Weights of a small GPT-style language model, trained from scratch on English Wikipedia.
Size: 10 layers, width 256, 8 heads of 32, MLP 1024 tanh GELU, vocabulary 6983, 11.5M parameters.
Architecture: LayerNorm before each block, no biases in attention or MLP, untied embeddings, attention and MLP in parallel.
Training: a variant of SOAP for these matrices, 587M tokens, 4695 steps.
Each number is 50 + 15 x the weight over its row's rms, rounded and kept within 0 to 99. Layers, rows and columns count from 0. The size before them is the row's rms in percent of the matrix's.

# down: layer 5 MLP down (transposed), 1024x256, rms 0.134, rows 88-114, columns 128-255
# up: layer 5 MLP up, 1024x256, rms 0.157, rows 89-115, columns 128-255
down88 093:58 39 32 30 36 70 67 42 28 41 43 72 45 71 39 39 54 20 51 31 33 80 58 18 60 38 69 35 63 30 56 49 49 72 46 43 60 31 47 61 49 41 33 40 33 62 16 41 54 46 38 40 87 74 52 52 49 55 46 65 57 62 65 46 48 86 65 20 40 63 59 21 32 35 42 58 33 50 53 36 59 27 36 75 28 55 43 66 48 44 49 37 33 57 52 48 37 60 42 38 48 56 49 33 50 80 23 61 38 45 55 24 48 36 40 35 43 45 62 49 64 71 33 48 14 61 60 55
up89 101:43 36 65 65 54 42 31 41 56 60 39 63 45 53 77 33 43 54 44 52 28 41 53 54 35 55 57 37 54 44 68 51 67 59 41 38 53 78 70 54 50 60 58 25 56 33 31 45 68 54 62 05 42 58 45 63 22 60 34 62 51 34 52 35 49 79 51 66 65 52 38 61 43 67 60 38 45 45 52 65 67 36 49 40 32 61 41 56 57 22 57 24 55 58 48 10 42 35 40 42 47 58 16 88 43 51 29 66 41 55 52 69 33 51 53 50 67 69 54 42 64 49 64 49 51 50 63 60
down89 091:31 39 38 30 19 39 78 54 64 45 35 25 83 44 30 58 49 56 26 64 67 40 73 36 50 55 45 61 19 42 18 58 48 44 50 66 61 22 44 41 55 17 33 60 59 48 57 62 55 36 46 52 35 54 47 55 48 46 70 37 43 55 67 62 47 50 48 33 35 23 47 62 48 57 42 38 49 51 32 37 54 75 54 55 59 32 77 38 71 50 44 57 53 38 66 64 58 69 49 32 60 60 53 36 33 51 58 75 57 38 65 51 45 39 39 55 43 48 62 51 31 47 23 62 55 61 43 50
up90 103:61 25 59 64 50 71 42 51 32 46 48 74 84 57 47 58 64 43 30 16 59 46 47 39 62 48 63 62 47 37 67 15 66 66 30 44 34 37 46 47 55 42 56 25 86 39 39 31 64 76 44 40 40 72 32 60 42 48 62 65 73 60 34 52 17 45 61 25 60 59 61 72 35 51 74 27 82 52 61 28 60 61 66 65 40 56 49 49 72 56 21 67 61 49 52 50 57 46 53 55 45 55 60 41 37 55 49 39 55 90 63 56 64 52 50 58 57 50 23 71 34 48 30 67 54 17 43 62
down90 107:61 84 39 30 44 48 66 55 50 63 38 46 49 45 46 34 58 41 84 39 57 66 90 45 43 50 65 66 64 51 30 54 53 54 42 56 49 45 42 52 31 68 16 65 49 47 49 42 49 53 23 50 69 66 45 77 50 61 15 59 38 54 64 64 42 65 47 46 39 39 26 47 65 89 11 64 29 28 60 19 47 57 62 45 15 57 30 63 50 49 41 48 65 32 35 52 62 58 76 45 44 67 47 43 62 61 22 47 45 38 37 44 54 17 54 58 44 33 57 38 48 47 63 52 23 68 51 55
up91 096:17 49 31 77 52 52 36 57 49 58 64 46 49 47 49 37 31 48 36 36 69 48 67 57 50 60 65 53 64 48 54 66 49 81 28 55 46 41 49 63 65 38 32 45 41 40 14 53 50 64 50 45 39 33 82 39 31 83 58 54 65 52 68 49 32 35 58 48 67 37 49 39 40 66 56 75 50 41 41 47 62 71 42 43 52 72 43 43 35 49 70 62 59 18 65 55 33 62 62 54 51 56 54 70 48 47 47 26 66 24 79 44 41 24 35 76 48 72 50 37 60 55 40 36 39 25 51 44
down91 089:62 62 41 26 57 40 38 66 43 58 25 62 59 45 52 67 31 50 60 62 31 44 79 44 17 70 36 70 42 31 55 39 56 66 61 46 71 59 44 51 13 50 49 36 51 63 47 48 58 59 36 43 38 43 37 76 37 27 35 66 48 25 42 43 61 59 33 59 58 52 38 49 52 39 45 52 61 39 39 99 77 27 54 86 44 10 44 57 67 40 58 36 82 48 47 57 38 44 58 81 48 38 31 46 30 17 46 64 49 62 53 64 26 65 67 58 03 40 46 52 61 69 46 50 45 47 38 54
up92 107:54 50 58 39 30 48 59 13 52 38 25 47 54 59 44 45 48 59 71 40 56 92 20 51 54 51 55 67 53 64 35 14 35 64 69 46 40 55 58 63 20 28 63 59 76 22 44 35 56 65 54 61 43 40 54 78 74 84 66 42 58 55 48 39 48 31 36 61 22 50 44 25 38 37 47 53 68 36 80 44 59 60 17 40 81 63 41 76 55 67 67 59 73 78 57 31 30 66 23 31 70 56 30 50 59 54 59 52 45 43 53 59 59 44 36 62 46 25 33 60 57 21 62 71 67 28 57 46
down92 106:77 55 48 29 45 57 57 50 54 49 52 56 64 44 54 10 19 48 34 44 47 38 46 43 35 32 70 60 63 31 28 61 44 34 75 64 34 73 34 48 67 48 61 43 41 32 61 48 51 44 71 30 36 61 73 49 53 30 40 65 58 46 23 29 54 31 64 22 54 59 51 68 50 39 25 62 39 52 28 56 65 40 62 55 57 48 72 54 56 44 47 57 37 55 49 36 40 34 55 51 66 41 71 40 30 43 52 50 31 80 53 64 34 83 42 37 38 66 61 75 61 54 66 61 47 76 61 44
up93 097:64 56 62 34 48 30 76 55 40 49 37 71 55 38 65 32 62 57 58 54 50 44 56 48 57 75 70 47 80 40 38 57 58 60 54 30 47 73 34 80 68 45 56 50 51 54 67 36 44 59 57 66 75 46 44 66 61 50 38 67 69 52 52 55 27 36 51 55 55 52 70 53 56 56 54 30 38 38 49 55 59 69 67 43 31 73 36 45 48 32 59 49 50 51 84 55 54 65 79 65 52 44 36 62 32 64 27 55 53 25 55 52 65 49 71 59 46 49 46 14 33 43 39 65 75 48 45 50
down93 098:65 55 38 66 51 62 51 37 42 57 46 33 03 52 47 40 46 49 71 37 40 23 36 33 55 53 67 58 41 40 51 42 31 54 64 56 42 80 68 67 56 40 28 28 36 65 55 53 45 54 71 44 54 42 50 92 62 59 46 40 81 52 29 52 38 25 76 63 67 41 76 56 43 35 43 38 51 42 46 68 16 74 40 54 47 48 72 48 33 54 42 49 50 61 51 56 28 41 59 52 34 49 37 32 44 47 32 52 38 68 54 46 52 51 66 71 41 79 71 38 23 48 48 54 53 66 61 41
up94 093:61 52 62 52 36 39 47 57 85 57 71 53 42 55 46 45 56 34 56 55 60 54 84 55 70 58 65 59 22 37 79 70 28 56 56 61 56 59 38 59 37 78 65 59 49 23 42 68 72 70 28 56 51 51 56 51 73 46 32 61 40 39 51 43 57 49 30 56 38 73 18 69 84 51 56 31 45 37 99 37 52 64 28 63 58 30 65 32 43 42 47 48 13 45 62 38 71 51 34 56 57 57 43 44 52 67 45 60 65 36 88 68 59 48 42 41 48 38 42 66 64 57 59 48 34 61 41 51
down94 088:36 52 52 45 53 59 79 28 28 62 49 45 39 19 64 55 32 26 35 63 42 49 53 54 51 35 41 50 58 51 36 26 71 30 63 28 58 37 52 52 53 47 70 40 43 35 56 60 31 36 44 69 60 57 72 72 18 33 69 36 46 60 48 46 45 49 40 57 54 51 89 26 23 23 56 35 37 49 39 14 84 45 51 24 38 46 36 84 33 55 61 65 56 96 25 29 43 55 58 47 49 79 53 45 55 50 84 43 39 58 46 52 85 41 45 49 60 40 60 33 46 57 44 47 63 40 56 59
up95 151:47 46 46 64 35 49 54 58 36 69 52 55 46 35 63 49 46 48 61 64 75 37 38 66 43 67 47 45 25 43 68 46 39 56 34 56 66 67 37 78 58 38 54 33 40 75 30 67 34 85 61 43 30 65 71 67 83 45 24 39 59 51 41 53 44 49 52 52 66 36 33 52 47 38 42 50 57 55 99 60 68 48 61 46 47 68 56 38 37 27 57 34 51 62 50 29 50 49 51 48 20 36 53 62 49 89 46 81 56 38 67 21 49 76 58 43 47 60 38 57 42 73 64 22 63 42 55 55
down95 149:38 51 45 54 47 62 53 70 39 58 43 46 53 83 78 61 46 46 14 45 62 62 54 51 47 46 28 39 37 63 42 30 24 53 11 39 42 74 28 71 38 41 49 50 44 57 37 51 48 73 53 70 57 53 60 57 58 58 48 45 60 55 64 44 34 76 53 61 58 51 52 68 50 53 50 62 54 49 68 61 54 68 42 31 51 69 58 52 51 40 86 53 78 49 94 25 42 60 37 51 60 53 36 58 83 76 69 77 61 43 50 69 70 57 48 47 34 63 63 28 47 86 73 18 35 42 72 55
up96 097:17 55 39 44 51 54 73 37 31 57 25 36 49 42 42 45 30 63 42 83 51 66 57 48 42 99 61 59 40 26 74 51 45 56 45 54 46 41 96 47 52 26 73 53 56 46 52 30 61 35 56 49 49 39 48 72 29 52 63 45 43 44 83 45 72 58 56 27 59 33 70 23 80 56 50 45 54 73 62 62 29 56 44 54 60 26 63 62 61 61 60 28 70 51 49 51 58 65 58 12 66 51 55 31 38 48 20 45 41 35 31 50 60 69 57 44 48 46 33 50 44 30 49 49 44 53 54 52
down96 091:51 26 60 43 52 57 31 30 30 49 50 38 74 99 20 65 56 67 32 45 62 55 56 50 33 54 52 56 41 40 69 58 42 34 55 65 60 44 68 59 52 40 49 56 64 49 64 66 52 28 53 37 56 52 35 59 49 58 43 44 77 36 55 31 37 36 41 28 64 48 93 42 54 45 67 30 46 39 69 29 75 42 56 37 66 33 22 71 61 41 63 62 61 61 33 55 73 55 37 55 58 60 32 51 21 70 41 49 61 58 50 26 39 59 59 34 55 68 52 34 43 52 54 37 52 30 60 56
up97 100:44 65 63 61 48 38 33 41 54 12 70 32 65 48 72 66 65 72 33 32 34 59 39 95 58 89 40 48 33 52 50 48 44 48 59 22 55 33 45 28 43 50 53 46 64 66 27 59 55 50 66 48 55 49 73 72 46 55 62 42 29 72 66 44 63 37 37 22 57 28 55 67 74 49 63 25 37 75 52 48 48 27 30 60 61 57 19 52 51 47 45 51 55 60 54 40 55 37 34 27 64 30 57 47 65 64 55 72 42 53 39 65 87 42 58 49 81 56 79 64 55 38 51 44 48 49 52 59
down97 099:61 74 53 44 44 47 48 50 48 21 60 45 81 46 68 41 18 63 36 39 53 60 58 61 55 59 47 58 76 47 46 61 47 38 62 37 48 68 27 25 77 58 52 54 57 38 52 50 66 62 47 27 13 70 52 51 27 30 40 69 26 20 43 33 48 57 28 25 41 70 74 45 61 56 75 23 38 44 44 48 59 61 39 73 53 40 47 55 36 52 36 57 40 58 17 54 42 71 44 51 46 40 60 39 38 45 27 45 38 50 33 66 65 51 52 42 30 49 69 45 63 39 55 44 32 64 40 65
up98 093:30 44 70 57 29 53 52 28 48 98 65 40 39 56 29 64 53 47 41 51 37 00 48 57 59 17 59 70 75 45 50 65 45 55 55 45 47 63 49 57 67 38 36 49 83 37 43 55 81 34 58 34 56 59 48 76 63 85 39 41 64 23 56 72 63 66 45 39 44 54 26 42 61 57 39 71 36 43 43 66 51 48 32 82 57 44 34 40 33 40 45 68 38 31 44 83 56 37 86 51 56 50 44 25 46 52 41 51 36 58 66 39 55 74 51 57 48 57 46 48 68 48 48 56 48 44 73 70
down98 090:69 74 68 64 36 35 66 61 35 36 56 41 39 49 58 78 29 44 64 43 46 72 66 47 35 66 59 38 53 20 40 35 71 48 57 50 27 68 50 76 55 46 46 59 45 45 59 45 64 54 17 58 60 61 66 49 28 55 39 76 69 61 23 22 50 56 47 59 41 54 65 52 63 26 62 34 47 56 41 60 54 43 84 48 50 42 57 40 31 52 49 26 43 58 53 65 60 45 48 40 48 34 36 19 35 70 83 40 66 65 59 56 36 53 58 52 33 33 68 45 33 70 35 82 59 53 36 63
up99 097:41 50 58 68 64 33 62 43 34 37 47 21 36 49 77 31 38 53 52 43 58 59 41 55 49 64 70 37 36 36 19 48 47 53 58 54 53 48 48 47 41 68 68 59 39 34 41 38 73 35 50 63 38 55 59 77 71 57 38 49 79 54 43 45 21 53 58 70 40 58 57 44 68 73 65 78 65 51 41 53 56 37 72 60 49 49 76 48 28 34 48 57 32 72 75 34 56 47 63 74 38 37 57 56 46 52 30 39 56 44 50 46 84 66 54 54 47 42 65 73 47 33 59 42 66 71 54 60
down99 100:35 46 46 45 39 25 59 71 37 65 40 67 22 46 39 73 64 27 64 69 56 42 51 33 46 46 50 70 51 40 45 38 56 59 53 51 55 43 52 34 49 74 56 65 37 53 48 72 55 47 50 78 64 59 65 40 37 61 31 33 44 19 67 56 59 49 58 68 39 29 50 35 26 55 38 53 42 75 48 44 26 63 46 48 57 66 73 32 56 49 55 52 68 18 47 93 36 31 49 42 40 60 67 42 57 55 53 45 42 61 28 35 51 44 50 45 33 58 46 25 47 49 63 71 57 42 59 51
up100 093:42 59 56 60 15 54 51 76 54 71 43 80 49 28 23 59 55 61 31 45 54 41 37 58 71 47 51 44 63 53 00 34 57 66 63 63 49 38 74 52 18 56 56 24 68 54 61 70 36 34 45 44 47 55 59 39 49 62 40 62 62 38 17 60 54 24 54 46 32 15 65 56 54 53 60 47 46 47 43 45 70 21 55 63 43 26 66 17 32 40 49 38 32 25 44 37 45 28 27 40 47 48 43 53 72 20 60 73 51 34 52 66 70 69 49 45 65 57 49 52 39 55 41 31 56 51 58 40
down100 094:44 56 13 64 67 54 36 50 23 51 10 37 59 46 67 49 72 56 66 55 54 12 25 41 43 58 39 58 57 59 63 45 62 44 69 40 57 47 57 54 68 63 57 53 36 66 57 45 89 47 53 48 35 44 68 52 43 56 38 46 45 24 52 39 40 67 46 16 81 57 52 50 44 59 52 86 62 65 47 42 50 75 36 64 22 39 30 60 56 28 63 78 48 69 50 21 54 66 51 55 18 33 54 71 39 54 46 62 20 41 58 44 49 61 75 72 36 63 41 10 59 78 72 24 14 50 38 27
up101 094:49 45 72 43 41 43 19 41 49 53 40 56 40 62 49 65 60 61 36 51 63 35 45 47 52 39 52 55 76 16 31 71 55 64 47 49 42 63 51 32 17 48 52 28 67 42 39 35 74 39 33 59 31 40 50 65 45 29 53 60 66 45 41 64 70 43 65 29 43 31 80 45 74 72 55 40 58 24 37 78 55 25 49 45 51 35 30 61 73 31 49 56 64 40 74 13 81 50 58 68 54 63 45 37 51 66 70 72 57 48 59 55 39 50 46 35 46 40 52 62 52 61 62 49 45 78 45 29
down101 104:30 29 43 51 61 54 41 67 68 50 54 41 43 39 62 32 36 70 67 51 50 33 58 46 65 41 58 25 32 43 48 26 71 19 53 51 66 31 52 45 53 48 25 60 81 49 30 47 34 28 40 61 70 44 51 28 73 52 47 49 48 35 36 48 64 45 59 64 35 60 43 44 36 70 50 58 32 51 72 61 25 46 62 70 45 66 25 55 43 52 45 66 43 86 40 45 17 51 55 56 48 48 61 41 44 78 67 53 51 76 34 51 81 33 57 35 33 53 35 41 51 68 32 21 40 67 35 57
up102 095:69 32 36 36 69 28 62 40 59 39 62 40 44 67 62 39 62 53 51 91 43 45 40 58 38 40 51 39 41 56 56 52 64 60 57 21 31 31 33 73 70 39 49 58 66 43 51 50 44 73 34 42 48 15 60 51 70 67 34 45 58 01 42 37 41 46 64 19 55 55 34 60 48 51 52 27 39 31 43 68 56 38 64 62 59 53 71 63 36 40 34 51 62 46 66 56 43 57 25 56 38 16 31 51 66 45 35 49 51 51 34 21 48 59 54 50 95 57 51 58 41 20 44 51 48 63 47 72
down102 104:32 60 50 59 23 75 40 71 56 43 58 34 68 39 28 34 25 49 62 35 57 38 65 39 49 38 47 59 56 50 47 69 78 54 47 71 57 32 40 34 30 36 72 67 40 62 70 39 31 32 54 42 41 35 39 50 62 42 55 36 41 88 47 54 73 50 04 54 65 50 28 44 72 54 58 64 47 49 92 53 72 49 46 49 41 48 47 35 50 37 36 71 43 66 45 44 32 57 37 46 54 58 60 46 43 86 53 70 63 60 30 41 28 40 74 43 28 37 17 59 44 69 52 30 66 66 50 37
up103 098:46 70 58 57 56 54 15 30 45 64 54 49 47 25 69 70 59 33 22 51 29 57 56 48 47 48 65 44 31 31 23 54 49 48 68 25 78 75 46 27 51 42 18 53 43 57 39 65 67 42 64 56 66 74 67 50 72 66 50 52 53 60 41 47 38 57 50 20 66 45 26 50 52 62 62 64 59 67 63 52 52 50 55 71 37 57 72 41 46 45 46 58 35 53 47 79 56 50 59 43 38 19 74 62 37 23 34 45 18 68 46 40 56 21 62 35 41 42 67 92 36 80 49 50 69 31 41 33
down103 097:62 48 60 60 42 40 71 45 73 55 58 50 77 65 36 69 46 32 27 55 61 40 70 48 46 71 32 54 42 53 48 33 31 56 70 68 52 34 44 47 55 41 67 73 57 64 49 42 58 36 63 67 51 44 63 04 43 47 43 50 45 65 51 56 47 48 65 28 61 21 54 45 24 50 29 75 40 17 47 53 49 85 61 61 61 48 37 73 68 90 70 00 64 31 22 71 48 58 42 83 54 65 29 47 64 60 39 17 32 31 62 32 45 59 14 72 78 71 56 32 41 34 64 83 70 67 47 36
up104 098:37 59 55 60 57 45 47 51 47 61 36 22 38 37 51 47 57 56 62 43 63 42 57 59 66 82 50 39 51 26 37 60 61 41 59 45 55 37 37 17 74 40 61 44 59 16 54 29 51 38 71 72 33 54 79 30 25 28 47 46 86 46 45 65 60 54 55 68 31 65 35 47 68 90 66 41 50 57 42 95 53 45 49 59 77 34 42 45 63 62 47 41 38 42 61 52 30 39 63 35 72 62 64 36 57 59 58 46 32 44 19 66 28 52 38 53 43 59 79 46 83 47 73 60 31 36 43 65
down104 094:58 59 34 58 52 57 58 41 58 35 52 20 23 50 45 43 33 61 46 48 63 41 31 73 57 37 42 39 49 64 34 42 48 40 35 61 67 28 36 27 54 14 51 37 45 46 59 45 43 34 46 58 54 42 62 60 22 70 65 43 63 83 29 51 36 39 43 12 19 45 53 41 51 41 60 65 82 32 29 70 74 35 40 68 52 56 50 75 29 36 32 61 68 41 53 67 66 41 39 62 84 61 58 42 48 30 46 44 62 40 59 42 60 39 50 48 38 73 49 56 24 46 66 55 24 46 41 35
up105 090:33 55 39 45 42 56 26 57 60 71 48 45 40 20 48 38 62 58 28 60 71 51 33 53 34 29 50 61 36 41 28 78 40 49 74 42 71 58 27 60 50 58 73 61 63 53 36 69 46 40 38 53 38 11 76 33 37 40 61 51 51 29 54 44 59 44 62 59 52 40 44 20 35 53 65 43 62 46 70 36 35 65 34 38 71 56 58 57 28 52 57 52 46 51 59 44 40 26 28 36 69 31 76 43 50 53 26 55 51 62 30 59 62 49 45 31 41 28 46 50 39 33 87 67 41 29 16 45
down105 090:72 49 57 60 46 46 61 48 37 71 72 29 41 47 50 57 19 11 84 45 55 22 77 80 64 82 50 36 62 66 41 51 38 59 29 51 49 39 55 22 62 44 53 38 67 58 66 42 42 35 49 48 68 71 45 52 42 66 70 32 69 57 60 62 37 55 42 30 69 51 44 52 45 65 59 63 30 40 80 25 75 57 61 38 64 34 49 48 53 77 66 31 46 29 49 41 43 70 50 31 53 44 54 48 44 60 77 69 75 80 52 48 57 64 63 58 57 58 35 63 39 47 57 53 31 95 65 38
up106 093:41 62 48 48 52 47 39 57 63 61 28 67 28 64 58 29 66 58 47 47 51 21 57 23 54 46 71 41 65 53 43 60 25 55 53 63 44 80 34 64 65 56 49 56 64 62 63 60 38 43 35 55 48 36 40 51 72 40 34 40 75 35 76 44 53 61 73 47 72 59 51 34 58 42 64 63 77 72 69 75 88 30 38 59 40 42 62 46 52 52 52 51 62 24 38 70 72 72 55 48 53 80 42 91 61 52 61 32 69 72 63 60 65 44 56 47 59 49 66 49 52 09 39 54 49 60 37 67
down106 096:50 50 51 57 61 28 47 48 35 47 44 55 52 63 39 41 57 46 65 38 55 55 51 53 56 58 24 33 74 88 12 56 36 70 40 59 71 27 45 40 73 53 37 60 70 44 28 61 49 56 56 51 71 64 67 44 51 79 42 22 47 30 42 61 52 33 44 63 67 66 09 53 49 38 57 43 44 74 69 33 38 58 40 53 59 22 54 41 30 45 40 31 66 57 65 50 40 70 64 23 50 60 51 63 55 35 80 45 75 54 41 32 46 41 41 28 43 42 55 42 70 43 59 05 45 68 39 42
up107 100:54 30 38 77 74 66 22 51 50 54 44 51 77 62 49 57 76 32 64 64 53 48 16 25 50 57 34 58 65 27 50 37 42 47 84 44 12 49 27 54 38 47 56 39 51 48 50 58 71 35 42 60 55 55 53 39 54 72 76 50 51 71 32 52 66 53 62 32 56 40 33 64 51 49 35 49 50 56 42 18 36 32 32 49 65 55 61 59 65 62 59 47 67 48 32 68 40 32 48 65 36 62 61 56 47 51 60 70 66 72 26 50 85 24 28 28 36 42 52 66 56 37 65 54 35 56 39 85
down107 095:35 23 53 63 37 71 35 44 41 23 42 65 22 14 36 62 60 54 56 36 38 49 41 35 67 42 32 37 43 62 47 61 71 45 31 51 63 57 42 48 37 41 56 66 20 73 33 42 35 63 58 50 26 28 29 22 59 32 36 70 57 59 65 38 48 64 68 20 42 61 61 12 39 74 65 11 59 41 63 60 42 50 88 30 64 61 40 45 45 61 59 29 60 30 54 51 39 55 42 45 54 59 63 63 51 68 59 59 51 51 20 34 50 30 36 62 67 45 64 57 45 59 62 71 62 21 37 52
up108 094:68 79 77 78 57 59 22 40 77 68 38 05 44 89 28 65 63 58 28 63 66 26 72 75 48 79 47 69 25 47 59 38 41 52 64 50 39 35 38 70 38 31 20 41 36 59 53 50 53 72 57 25 58 49 59 60 43 50 30 45 66 31 70 56 41 36 38 69 42 26 48 51 35 61 83 48 60 27 45 53 58 62 65 42 34 40 60 30 57 53 51 61 23 77 19 63 56 66 37 44 41 45 46 41 58 62 45 36 65 56 65 29 55 47 65 39 26 61 54 49 66 42 49 46 34 51 43 42
down108 090:55 36 58 55 23 42 69 46 47 57 67 61 49 62 43 53 28 58 45 68 50 55 47 60 49 34 56 19 53 47 70 38 41 41 35 57 46 52 55 47 75 40 65 53 51 51 63 58 24 50 39 68 34 73 62 66 45 56 50 67 57 89 22 39 26 47 41 38 75 72 61 50 39 05 21 44 36 40 24 29 43 47 82 47 55 55 22 42 44 87 37 42 55 59 67 32 42 31 50 36 29 38 57 72 70 35 53 34 18 59 45 58 72 44 21 62 68 54 43 55 48 30 32 62 53 45 39 49
up109 101:57 55 17 63 64 39 49 72 28 63 67 44 43 63 36 33 46 16 49 63 46 69 42 53 61 50 26 67 57 69 26 55 47 34 43 45 58 53 61 73 60 50 58 49 54 60 47 44 33 61 65 43 73 49 51 58 67 36 42 46 60 50 29 43 50 67 40 51 53 59 79 49 32 52 81 25 54 54 44 60 48 41 46 37 47 30 40 50 62 56 62 54 39 32 66 68 57 60 19 35 58 41 57 56 47 76 38 44 99 55 42 48 57 44 53 59 39 54 61 41 41 64 45 60 79 36 36 23
down109 105:27 44 50 74 37 28 34 54 44 58 46 52 73 68 48 49 56 56 15 29 90 69 39 56 38 54 53 43 64 66 46 41 63 51 29 36 05 71 41 39 30 35 87 56 60 47 59 47 56 59 58 67 43 40 45 57 42 42 59 44 39 63 58 41 50 58 47 70 49 66 58 49 49 56 56 46 34 53 75 48 79 73 45 55 42 48 66 59 52 45 40 69 49 61 49 43 40 39 34 59 33 54 20 25 73 52 42 57 15 16 53 64 64 46 67 61 43 65 34 57 39 54 81 19 41 51 36 66
up110 095:27 21 35 65 55 56 57 54 54 42 47 42 41 69 33 43 58 72 79 49 44 50 34 43 75 45 64 55 60 46 49 51 59 36 79 79 42 60 26 43 45 49 61 47 53 42 36 74 55 55 46 48 82 17 74 22 50 48 36 47 80 25 34 28 32 29 29 63 63 35 39 52 55 59 71 69 07 65 38 31 61 55 45 72 63 52 65 44 44 61 73 70 68 34 48 72 46 40 67 69 41 31 42 67 60 66 47 52 62 39 15 62 54 50 72 45 36 61 36 55 44 53 51 56 74 66 46 62
down110 095:85 76 39 68 60 66 41 68 35 81 84 76 56 36 45 47 45 49 39 37 68 70 61 35 57 49 55 41 35 44 52 41 46 40 41 26 34 45 68 54 36 30 48 53 59 43 50 41 42 28 82 59 40 59 32 81 56 49 48 43 62 52 33 59 52 43 59 38 32 55 49 62 64 28 42 57 66 36 53 24 43 49 56 15 65 55 51 60 68 59 41 49 44 52 42 54 71 29 54 54 29 49 49 40 41 45 48 36 38 30 49 42 57 19 39 66 68 50 44 58 33 35 22 44 52 57 55 47
up111 101:42 71 34 50 59 62 41 54 87 78 48 56 62 65 42 43 65 40 43 48 53 24 58 49 55 61 58 56 70 58 40 38 44 56 73 32 35 55 68 47 63 39 33 86 53 82 65 54 27 26 55 51 69 56 47 46 24 78 42 34 60 56 65 70 66 48 46 58 50 65 38 50 49 59 52 66 57 46 36 23 71 66 37 63 55 30 53 61 18 53 60 52 61 55 74 62 16 79 42 16 35 57 50 72 59 44 54 64 58 62 15 53 54 42 70 91 34 37 75 61 84 59 57 57 39 32 66 61
down111 100:63 69 40 42 36 49 68 64 41 23 26 38 39 43 59 76 61 34 33 41 38 58 50 27 41 40 65 49 65 45 79 48 69 63 56 62 50 78 60 57 50 63 39 42 21 64 69 43 36 45 45 39 63 40 40 32 46 66 41 33 58 56 82 50 60 36 43 11 61 27 14 30 41 31 24 48 29 47 60 65 76 63 60 32 65 53 57 26 46 82 45 26 42 52 32 60 47 43 14 35 50 62 58 54 29 58 12 50 72 35 43 38 28 61 67 46 38 54 69 67 57 21 66 32 57 37 46 51
up112 097:58 74 71 43 30 60 38 42 55 66 58 61 70 60 54 83 66 68 76 50 50 34 44 73 38 68 39 55 45 51 48 39 53 34 44 60 52 45 36 85 42 58 35 37 47 61 64 67 65 65 54 38 36 00 31 40 40 30 65 59 54 40 29 53 69 66 58 39 58 33 55 52 41 29 47 44 51 41 64 41 46 57 48 42 45 56 45 31 39 39 56 67 33 55 33 58 15 68 35 24 86 33 53 51 37 33 52 64 38 50 68 35 59 26 54 28 48 39 73 44 46 44 46 72 46 60 28 53
down112 095:59 38 57 43 37 59 35 49 52 45 65 68 72 65 54 81 32 48 53 22 52 47 26 18 24 71 68 65 69 49 70 77 81 62 28 57 66 58 62 82 49 55 68 48 34 60 28 43 72 29 71 51 52 26 60 40 71 67 31 59 52 19 55 58 46 75 74 35 53 36 51 56 38 54 41 49 60 53 53 54 60 52 56 25 41 40 16 60 36 66 74 66 62 37 54 46 67 27 74 67 44 47 42 44 33 32 53 27 64 44 46 48 57 45 48 17 52 40 54 44 53 77 85 42 61 79 47 69
up113 102:58 64 42 57 52 60 30 51 31 57 45 35 63 42 54 42 33 61 77 52 28 29 77 32 27 63 49 47 71 66 45 34 38 85 38 48 48 38 56 55 78 57 61 71 80 34 59 62 79 61 40 29 49 46 87 61 20 35 55 54 61 31 73 49 63 39 37 48 42 62 60 56 38 25 18 52 60 65 67 50 34 57 65 66 41 43 38 42 91 33 37 39 61 54 38 69 31 63 45 44 62 64 48 40 57 78 59 52 50 38 47 49 58 60 74 58 73 44 59 59 86 23 41 59 57 52 30 44
down113 095:73 43 21 54 50 50 59 58 31 34 44 43 43 56 23 50 18 38 49 26 63 32 66 65 67 76 44 50 53 40 38 35 36 47 66 20 67 48 49 47 56 41 56 40 36 72 41 63 56 50 36 79 49 40 56 55 75 45 28 50 66 45 40 64 43 70 60 51 59 68 21 61 41 48 37 64 83 58 32 52 24 38 54 45 53 59 94 34 44 27 33 72 51 52 33 67 56 30 58 46 36 76 68 45 69 53 82 69 27 43 52 59 77 31 46 44 38 47 65 57 64 37 45 45 61 56 79 41
up114 102:52 39 49 40 55 56 56 33 49 77 65 10 54 69 75 45 46 50 33 50 45 31 31 50 41 65 71 27 68 55 26 44 47 45 42 54 18 39 54 66 31 59 58 72 43 55 42 70 61 43 66 46 62 47 51 52 69 57 49 47 55 21 66 69 55 69 66 30 65 55 00 61 62 67 62 55 53 71 68 73 50 38 74 75 32 36 50 20 55 72 76 47 80 27 55 48 30 41 39 43 54 38 22 65 21 61 44 44 56 49 49 52 44 13 54 56 67 43 38 38 53 22 22 60 49 46 33 57
down114 102:34 34 49 48 37 51 74 41 65 52 53 69 69 52 47 59 51 62 46 58 40 33 30 71 50 16 61 64 55 71 73 61 37 64 26 50 66 51 52 57 27 39 44 21 69 36 57 62 51 51 35 29 26 37 48 46 81 60 50 41 42 53 49 59 48 24 63 78 29 29 12 23 43 63 41 54 59 61 35 30 39 54 36 49 59 31 69 49 49 28 39 65 11 61 63 63 54 49 50 18 43 55 37 57 51 49 40 24 57 48 45 58 72 55 61 37 59 61 59 31 63 53 48 49 65 55 62 36
up115 097:00 68 42 88 55 47 54 48 59 50 40 49 56 50 37 18 16 48 67 62 68 57 73 52 47 44 53 55 41 53 51 41 46 48 56 50 61 39 47 49 42 25 58 76 59 69 30 49 39 57 25 69 62 71 45 40 58 77 37 66 65 28 39 53 45 68 49 66 32 44 53 58 34 56 42 45 66 51 43 70 67 43 37 38 56 58 63 57 84 55 16 35 46 40 52 54 23 74 41 47 28 44 52 49 58 52 61 56 19 52 51 25 51 15 44 32 49 30 45 50 75 51 75 43 48 34 46 72